Part of a small language model's weights: 2 heads of 64, 159M tokens.
Each number is 500 + 50 x the weight over its row's rms, rounded and kept within 0 to 999. Layers, rows and columns count from 0. Numbers have three digits each. The size before them is the row's rms in percent of the matrix's.

# layer 9 MLP up, 384x96, rms 0.218, rows 337-383, columns 0-95
098:492458507495488559470548509456490453498516471482454428525623472520554545452557510463575462502458469510423463491300539401589534559510542471425540557472472468498505510462533427521539448485423446547423434499582586480511503443486485551511495496471451407462505578487468491533520491495458386493
103:498402471539522572505451510468506531495473485499562482436498428581467512485468390505497551518622422480444388497449515524516440467466422482512504537555449476646491492477603465444503530471453534495518506527518542522529510549484467523480441559359516401489420516560538517505485516485574453402
099:471495462607565475493503381518504570462522566481579478523486573510459527547560452445538405449493444457466460514434494454499554485408487534466486503415534550447550632502448509497476499517489534495433478527545477440518492433561516640522459515504509604551388554459547460570476470505468460548
104:531560477541422453441495414517503480515446491550520488498513461453601559413542510452479544544427512463529410550445542538500472467494397530555509439509471535496444524433447457503595456479515460500613512566586468470516565644540461523510500494553486389516442545499509497529521456549563412578
100:549490477483398515424510568479478474548476536550576471429551521568435543517400458472467479454460489620519556548492510497564483494496492451553461480548481523442432537534521518452471469580503567466511381457579443480482517517491498537491574531573573421494570459456594593535513485502511409385
098:495470577386438533457399474536435463509448461516495487484566497492556543493541459515464520439483453536458526508463512447491445435383452602499590499484385469513578526431511482538463389490408513506568563442531486566450519532572436482485427493437475510527493505482391491539470574525445455461
107:620533402516483454585506437481467454495524542439465546407527450460423473453455494446474462458454490529472513522541471513555535415503417563539535534356491468521418559535517479459550518456457565546514445473594475526433509532471401414465454529565501460430489526581489490520416542568507495501
102:432461516532511524578560476610486559515450579419569428494516459412533484479373507487413481533515419507531505472474505514505526476477494494599470434504408487512452426528444525471466478515473466533502495498624492476529534562446538409391556478441496523442489509584535526428533563420472449442
098:381530468486439522460509500545441476449399498526456453479491540476432435591468458507559434380575511513564475570447470535554541556552532435485464460424535429508522485522492508444560479518596468456521473561513475371502566499501463521487492572478548565516541394518583510494429511598486517499
093:536569476371527530432526487499473462519511521498503546515558411577449569530480458471537409562505449590514517569467515489617454504429509484540474525362443561490441462530469417569468418472444539560543536518534515538552449602511517503541452431564483509541474441523505504511481488621484489464
090:543537447477482419409535453486446571563473397524412525497397469466443528479608501487462418465442485491522530482525563470467480440556581564490553474499499478480411601463543564484469502407460471478431529503450424522584512416513506439513418473450386529493526500535435493477488525506526516420
094:480529519496412474544459473493507504498440502507394486651390443519540466473409505563494473513480481531564516519532464538509544539421427488452481498467406443526455565479579485522510469537576542452464634501462524398495494536539355583489584526519488508463504497539470553516548471511566455510
103:526429412544473489413463501520568521534497497525562567542507558561498513419431515490567426502559428526480489502494521521466518440551461537472443517580478481569437471516572546472461490521502508504533511624470493433532474467526535423447629575497547540488410519421486471549395519410389559514
103:522369446540472515523393489402450441517608528523482472579519472487529544470484547523437513431501473527423531489525462455566460524522530486563487533489573499411494484481536560438461491586578410504557604499516499382488548531469512574538551461548582526501445500431512466564503557452464468429
098:535447548453504436516536440546556559471531529511451402504479409524511523413468510390482503475480490470443575432519437458532462524464579517430519460437533507548479498509532493441474467341493540506470413435522549459588518463471393561449491574429596489519460569491461451437513510535485431480
107:560526518486510502450464537437502626505527457401519562480473605501628481484582430611502498484556530552449487565484492456503497504470435561461429441479489524434568517415452534430510506458470540479397466514509447473452499422428524416516413529498484496537455526490580526535445439501445421498
101:526519439482532513406479450455511520504434511472508491435473513576484577450484604533569474498443558431459474457538567516524593449489564507519397543590490440477489621519595398509514487424437527474516409520509418374509509491452443497439508405524439462447446510500488481505511515558467475499
093:473546455455452526538496536510443431489651425453498465533472470539445601462542543474514565401541389454482526524485453555470480411490485463373475481472458535475521488364564432494454523517523504518524474445471476477447465526477419547518501451495566449579522543472473522528366526542498490522
093:451450529457519481483527395431532532525574454513554510492501568474416575513440479464461556500525573494495457606501517517449525484499506482514520491544528482481325455456573571472513523466520464401527533466531437460394589468512472575499464395472468490448575618506463438526542519466505433479
090:523423531530473476509502531500482528417514433507495541596555551540477608550511581410470517489477471447510483441509531428549568488525470521439438527446618429598457496526550388500540443526552408507415498542496476467564556485507482429511508558439462447575499462590514527493520526481605421520
091:509485601577471458527481497535455590485514476450545446520529541537526453474482585441408584477554581507505486496444590501518452543510459563468448533519507521525557575542530515468487540390486452583448560550554442417420506474546515442557548540414502461424408623527468492471503515478509437439
105:525456476415473435487502502437520580389468490503457485533538578486571537514505546510533514509441529454504470469516488468446511575508503489473480470461412454429570472471561494503548407515534552489533441544490520491517505534482481507400488407471531547339537497580434511526366497466383459606
106:584545408494447464473484515527502516529476445446604435432502516477520489510462488514489376480397503484464455507476447488485468429484466430531427574464498472493438463454556471529403555504525395463502472464399428506433486560540449450517424585567472422464465400500450455487456544418494452473
101:491531415501491538478448360440463506514499540521492467505498434559472497380501592471417541474611544491409450472499542587575483514515516469482496403520523522482483604507474440469492525490561441405435597556469530543491548537514508523523467570481486476400534547566436562505543510467444477430
097:457459453525527415525513488501474478497451520443490468465420461590453512535555524401487532490507437532447540657393496408493523443480449436547523513477529482555406489463459484487518537416499472533494447554527474460524457491530370469544516438448536565474547480606406499461409516485512425537
094:387636463497540481497510509487443489481459392468559525512552428518501539520462491546535470465496517490430371580546445532527531470480504475497436455516444567436512590420470461420462450512543522553526489449440398482457474528533526569453515428503514483477532452540411544500562525483373431504
114:596529502494516561493482513567429609436563435453421406539440570566496554521555478561548541478527499415492490468588446476637543520475447523549597458518471482480504548495520460433483526474516459506562448542499523508546528494536504568479464491511518603531530467476563565627408559483517513483
101:511558500479419436444489458485409599467475505523389471505431503491449533459522565495509501532512552583463440513560493498470436485481476553457483458496397483479445514589510547472510611411487525389483530533456537547582522448596488448531493474400509481437483486482530469372541559461490426447
099:487534503409558468587510514516520520383454509572492421599500500580467572531432524518435481494540446564499520526481569548482430472471470533512484469482463566480480537429544427472508468533535418461509479544526513568477401450563527505538498491560495559473581587550571403531506395434446484601
100:516495524439473428510451469570445464488528497538489592507519470512377457517455523466542407423564518591569498574409611484473548500531570473514515477583503576444453490530514473575451492500481531459470537539441481570470509507472517508581490463525551412568507437460634513488493521568401496434
100:588514514522579633558587491430542552459443517502578533533546519488476533570519572587451399472490588462411444577448577508516506518487424502576525402480496494517539535538519533462483467494444425575508482495480511406477534466536462446420416514472460480582458524479466494510482587496470496544
101:548463434414530543411526431593434537508538537377463405463533508347483585491481522461546525481504479487472530509506519532483508591592545446536480487601488473517494583536466439457550496458524462437450532483592451480510399508582471532495417501459534526492423480464555511512491503511501482420
090:587476444434566446492460473490519511453482502499460437532425581554503487342433529370557480507502489465453515559453548486582558407479499468504471524470416492493455553427545539411439495474423508547516559557468470498487485530532452555505484371436492458540484410510564485478428514529457490504
098:499498461595385539460559523381484535459471569374453489551559464493480515458504550481513482476503454513505539577501502552569502464466547436600493425374511482465479550540512532467500531478537467558560503427547579418505503506489518523535416467497545562484501416549462464525357494456507501570
090:569456560498552441499596510551452611550435521469475492439391481456491508456579504547502521591506497495486524441518508462428429474433478483533459462530410531517542448512509503572520518480500466521491474511570413549480568418499517426489564512491426489412469508534545414391453397531422437448
100:600484508466611539464493440501457514499548563457536492585525517497466499511519491520478538384552554531489586608502562483515433525488421557574465518453505473419494538466508539477481549564599593495548467483481480455605500439530410505520569503517517530512571495422463549504481475583368508440
097:491559570452497471438450526492463518528471517443464568481466461511450546501460556538508415457515479455409520508407548457447502533428521482505487491462460632542432471406450499601453596450390499462458561503560500560401381404445522571504541457457446501449496466506556481527500500513522446505
111:454501551434500509513567513456511481538512435454514578538415492579569592458514514589464464474603629467511516552501524527504407477494603521511469558533445524496495547525453489569492517496511531420492605469559590562376534462531507549478456522524525540469582527542573479453451585501451477452
097:541540465528503490486513531493489561508471529596472465437598506567448480564438452537504586509484478492441476556581496455449495476496442463560483453446433600526470521504623478568491437584505428494437485487538545563491419533465536510488551555415522538543489528617505538518469528451482548334
099:507490460512489478486509503522428483444482482386465611579555529508461523412488500522596564470480464500383472528490444555501587480455517478502515526499508520505465601547499494545451457522543478516583439663394468492544549534515605570580550582555497480510483556500480462535431520516438485467
096:508434411517544508523495574522485503395546504499461483495484495495429451395556501478454503445467536505525426579459517506457355450516449419577444628500473554499536425550505498387542516494505458495437516503501576516489503401457439495406558572444469485394518496478494547526530503547505454537
110:504440521474469527552501573507521561508432516444465464508502578503503574617537391547483547466492532511523504611445502431447535522474433489459465443595411553406484476508567477472519546489435595484626562538492534495444523427536491529448491441490547567522468487558488488500463556420571405493
098:436420550536426508517463476427444632496569464514503432484457506518481550517493530542471478436521490484517560467414494509625577460545535480446427570446602527494563510388487511509576510512446485569429456486580459424504526477506490394435528580471490516566547500490525532441520481464508414454
111:482540528567468504380540441484492514478471469457493465473427418475625507440548472525511470467531461456524552463509541430463416441460418433462413458488450468525431417482551552521505543495458446420512589573552445455598468477470475529503577466540489606497439411511491499568584448485505475513
109:472466590475382474499528496476469578519566382514523450435465538396588577519569492461506414518489525505461574491420516471470400501485478428566516454499478435489470454502484529437514432401474507475387452480541459524493471532464412578437485481444428578477521456562516505515545452459491479538
099:519505585494497364572456426529465568561637450432446524484470557523457522505471498451481512514574383579417550579499509438425486507509512536513407541396484458476439455427533592509534568522471552444497487496559525424516534509523452456536430503527492494487533525527492451411462462523502473493
093:473454491619529603517494593491490544448474519457570446524549537447508484531443519527520537436468508491538495539514624578520509528573611542631459546439537502517531534376567501534518569554472442518502543531495507459541517491620402451520483517468529517540595494527578451554496513492523497513
# layer 9 MLP down (transposed), 384x96, rms 0.243, rows 337-383, columns 0-95
090:560478505531496447478482463538448546519482555485511596557487575407499519555515456464499561552603553552420582573513549474447363470567551560504551564411530525492463580465518474485528436485496433506547570566537432474545467615498501478487542524497453538523529503487460569549439461453542488393
090:558542452495571506516534469608431544420437489582441503524526517447550485571456576490459444518580465464448511555437486471462472444468464490581458491504471609494494486466466596466422566497565480414528527512483491560523499502445584432491566524472432496604501424465459384518460529442498492581
102:540437510501486507508513507515514419475544398503537484485392472524462531452477540568537569425488482457530536509517487476487473549592572416460554503464434537448526387572500479487465476542521458587482487531508515376523540484479394389491431423559482437447553530474429546534527460481633521521
113:542495464392517481536569550481450476538462535496465502350519505543395462550465469444540479479510510565502506559600451502500460657479549502472512501542532458511477580465464462486562477491535505593476515455490444412462508528446513591560396514528477511468519480518484519436602561504611448491
103:539479476494453424462406369499512526483521612424455451450559463588479532499485489456414453497426510540567526510550538573424511532491596520495493610540555491567532516536541427460456573511609520591527540477461508518468539520459525546514508485459500517502495425497448519428582543520398462473
082:522486453540528417437476498409592393502575507492458475411493514493493378440516455549477495445483452501537553460577492478527565533535503450456533543515522483552541383506431456526444495555517456475466452597532550402428495496515564411518501481588493483437632501539467550509491562512516432506
105:446507492455463559497539481509497489541491453470580486519505445500436534511438536553522353550439629508476477559452504556408570538509521500427395528523474461505459450520475545438480518491526490458486475491531485542563530414533561546407502525506465505431480410451531570472310511525495512549
100:462411570423524474539505535487517384560506539495502555532541498603520544472575493555593513547489508523532488483539400505407378570537492507470535561481501496525506559607487509571594497445510478543555431504408561429473534481549486550448502458538620496499514420493512475566435490468533497462
100:612495473510463510492381479500555481459530512622574534456594499455507503589443451504467574462443484514533450518504425490522515384485503417500497502526511528503454456559413471581479569511598506552452479453504509523585503513585549552555568444467392521443432456513525532488459470460554456543
094:549475542461563516468487466430469529389413534473557532522544442514476484490472498466486526488433493530448570530504495514490572458516520421551455465525635511546480477489426512502447381451516517509540571499472552535615485458534426504568412463469546440470511533460525639414564438438578507479
086:534484499469461464412539537557470501383407473502423536445479510458545492531549444544493607490599565493505492495535435570562509530531461642495472577441505507448478532504504528546479574518563547463519545452521480410559560508506556547531454484482455567462424492418425525460520434401492488423
098:497478490547499495483496571518576512538543469452480589490534493496511457436451590446493560438530467445558497391412438461548440425546618533533403440390559437486489527461407572483422485462586517505438458516529478545460460511439566431483498475533562436495496458578480558538504548520539458499
104:452475461529497552502462371524442535528516447519470497503501446437484381480494410433450523513361540547520431424560530500449434565443549537476552582545496435447466575490472461455481429466448503573526464558475487445546499538390518578430471466510494452441595537457514519506558532530536472500
106:519528549426465507523528449440492502601516537394514577443455448524482499524547481532613600450510505621511463464617479463484511499531536493450414454530478561519522481476506506548427468491601620481491507451531561549451490517476454450521524455457450410472441493433553402490500404531489487532
086:521470542540547550428517510486373523505549434486577509462487530478439430482498546511470449470464514513529456485470493606390507504499373543610427462569479464537459562574539492560570594575416450427529559532453488478475476546575471486504567520455459487533493447543542384511531450470508499500
098:434451484451420374549377427547536473563543553628468412520512520501457581492481551525510511526444446522529455446474492534554464513513501472467444508486496565491506446532578447485581577543458471632566553520453472517417529581509472497565417498552482544523498485509482513483485443423564524507
101:431462479523604574503471518385574543468602547489452460492402545439435550487522364479527555559545525441505465546510534486584508501536458531513486434448478498452541469479490572335488565506539483464561541460495606509552497531528484462506446545538523472490510541528521552434524505538423450498
095:513476490465561591539463472452507448535521572414538425556406493438544477493567475531446511491490504503483482489438517476488556537417460583532399444478385511482433571515541528532452540472455512520573495529566443448504519575501515562496527582482507476581478606430466534531416529490625586467
087:482498545621467494535551582518412493490458528462430454590593448570526560510538477520392435554415452490526555573423541519538468503470534480479445568543543443491588493408439532425463487471470521522452470443531536492436556532471546613482453540504542555519503555512428513489450540572449497455
101:589444591514508486512470438496491502429547438483472523459525461512589524474470524558599530384489516510460506443509537507516481487500567373558460476493492545532489598551517557500524417437459504530474461402584491454432425527534451494577612553390489547478499484477490427414453511429485507480
099:374502536587524484533478589487516391452470502539580548416439508495539520552461531520493392464492487516476449505623513461491511494441516482415381518491494518423498542473514538478463472536520496473560461556576521442520477431553370490543520511495514467525613534508597490482453421512477562468
103:543529520573492435595510482529527542513508507504463450482486411522568542551458451472443493451455516452567506417390438383454528474525481469536548485588490579481457515545564584447422594525492438481505485479551568529532601438560488376502537548428491522434502425418511442524493483471515495500
083:582532542602494509383471447467430468522425523496551441464566557465464429407534543493442556544583534468569409573519622480431497520537523510526506469522517451463515531410476511535445424488554475445494550491528586496485409534523465411539452500445541513573536528454522438456558501507461541542
109:350533559582534505605590546571563462505462519422561530547410473522508452504530587472594556503394470444561581483532515410512492485523458483473510468451535478458489427504494462516468501524429555428553435458456496459548534463511501528462550514476411502457579513510535430487456518407507478477
095:533572444502521487498553534398449457510488442457535558440522541559560548499495547505439505520537456506510470438443479550499528513445572456592449532405525421497508592456448455479542462508468468380501680537539465513487467457463438480456478583588521463471532426493574458523437508557461540466
102:383551524525484605568520530484415517464533541478444521515466435518523563512491538497521477493440418553475509590527545482503436439519562484461487513506534444553435585431573605499492548489500432537474380424495504334446476555509495507526499507518485495524595565511499472449491488527612468519
119:475410513478542448517452464462465438561511493516504540503422441545534687448501501491539444459453540505573494524456550490498416445579487496517484398515478466433494483464517544497498507646456455506557458474468552577547486458535561568511465552545519541518596608596516516429496543522491521506
093:609524565575539478402464527568497455552447547472513531462503484502544474552492442553450475519478531612456596500548473523500547581516526629408427503621437524545472437584478495475493527552440488545516481447518533490480496522435542451571556592508502529521474425500414526529504421478546506547
098:638506491528506445452501463563509569569510500480535454517448479469594523513481433546458581462530537492554552431487512429470543509618459484495531495553514521520518415421568409468563471479471517489559562492474512533497511453595551432384462511557602547515407496457515522429551474588502518454
092:542447543500437466539531443480531472440531451604539442500513384488578542527584563510519563534544558443491465408502510503568523408386436390512480596459403496510528469522474565409494485534587467515479538524486547544545510480496461585450482520505441411563464472442541528456478534511546525491
102:452395468461424493506460484526403462471546531546457538462429526455467437553436455484509457501460461585440552511535529476578470473466503460574562480533559532532526550503563348520459470566577458454508409489544466553460555506518549559516481533441465539469388561484430540451552443541484416457
095:467577550479522517519496584603426540474497499444524512539484532454586521494487513530513478519509527517489517538511448501466601448599480515424524574568509524442565412526533530514498490541526508525444630512453559472542514536447500460376508494434407489483495595576507421442464490461572627439
100:533426540512509481483486616505557465518494413536623559488583531513545345541519438507459485430509426489515570499503542532433553513495533475534508459492567535388541578479541490450405552495498479569555455381514447503533544457586539463408486476479464503501527513435529509484483554467538566503
115:493420482461442550544475563445584486475471455444521543465586496469441531391598608423512512450433496426471539471523518492474496554531544468551472433403454463534466566546552565488536421469481515575416486426481491487583479488451577569544518565401549467533487488547541496545455569493474463462
094:489527497500495472528533483530563485576523519538451482544530465480550395458479532509495438484499526487432533547484447481591496563606541393510452501589508484534554431435575520422512501477458529469465474432424553453506628592585502440537416630545574565497455516476487490472484595537475477516
102:494462494551455498498504462627555485501547558590489526622468472453543514465504428499468433541492455515614492571484520429485446492495466501559541408527484488504557441548502506468435554443527487550437586606507423527444498575509600412487535492507458537483430523500539603550458555579519511549
101:480547507585528555506551410518515457574384504420451561422426582539465491560515579427562443541568467460486489436517415485520434618494426486499554528531508451501554502536470485435452480500534516448541489493487496526475545493487553473482543514463583576407461422503459501432508588398496470531
103:385462486436392491476524541523511568490542537481518525536486543477521561570442402508503472444402485515558545470500466459453440595458475485489505572514433537566553452445456523490532461472548535541513532499426538423520516557434458521463436511522452565499589512521601646468516517408535419506
097:459478563463548596594559527536502452457583461453533554501415562522509547478499524529396457425517498588481566572533606414531514516540565540498439528521540572500573516460405468459463488410488505573513458498485526548536558412397474431517492501543440492557474505494501453451477506510557478598
091:453544463490464563461449426475639460515570535537564455365475479467508594534526446481457477496586507503472497459503524480587511422594490402518444481486500469489555515543544480538614566483491487529523497481487393542504433515513506515563475422476611474441503561468468486458463548537535449587
094:541447487434525561512548497484509396494436439456507491513536447552431357454487529536594530461510533490506548577517480461458463570457533539576531554508536447593492474432524476420546413414489442583559486460586456466555442454504597519535483449543543444417503492493499500443452534503413536528
113:544576449546460484499504585501499526494492510529481448444538489450510570527498452376530589391596448496483370407478456541514563402556540466510492584498528466485439493564398565521555487411457543458500476528458514473477484481498418533448525538547505515446471492611547470510452469480581540509
100:534596535447483498434400567401585544479495494506436513415520560492500525433439503539513421505517486546567496538485579511541514529722536503504452563528534466495505486482501501480506480550504464545498515519412463555413488520512570507454551487571578551521568521540490485490490597566441497511
101:547540404512536572380512459465482557536507494457442557451475485536422334412529473517523487459551503490517547606540493554505559510485544600487442448514468456570484589510443383484450428527511530472467515503515464518517526596462540565489507480499539464494482463498517458485470486613537515597
110:536551537393543473559488445431565533415536581454507576468456501463452505479489471429534497501626551549603596508521494475556531592441522518495454444587506496430572517483465437544519470486444490530495450476465485634547483600468551505480546428499479447422496520513511537594522503552534501478
102:540523463506516509412549496450582542541543564490455497520514469411539478454490579473458531509456575434473520437590506526493520575456509451585547434497553511481496542517439407509494444373533526442522498451604451575555449404406503433572424544533526496492462535553496587510564547489476445540
104:545516538525467529491417502548557531462473548494471493438589494475500478409397503435488472522477468446536412564525508469629576453498603627463419459481494463501514470595554507558498611552444532517505564480519484465437548531454596481500474508501566432462502494512496422460592483538493481567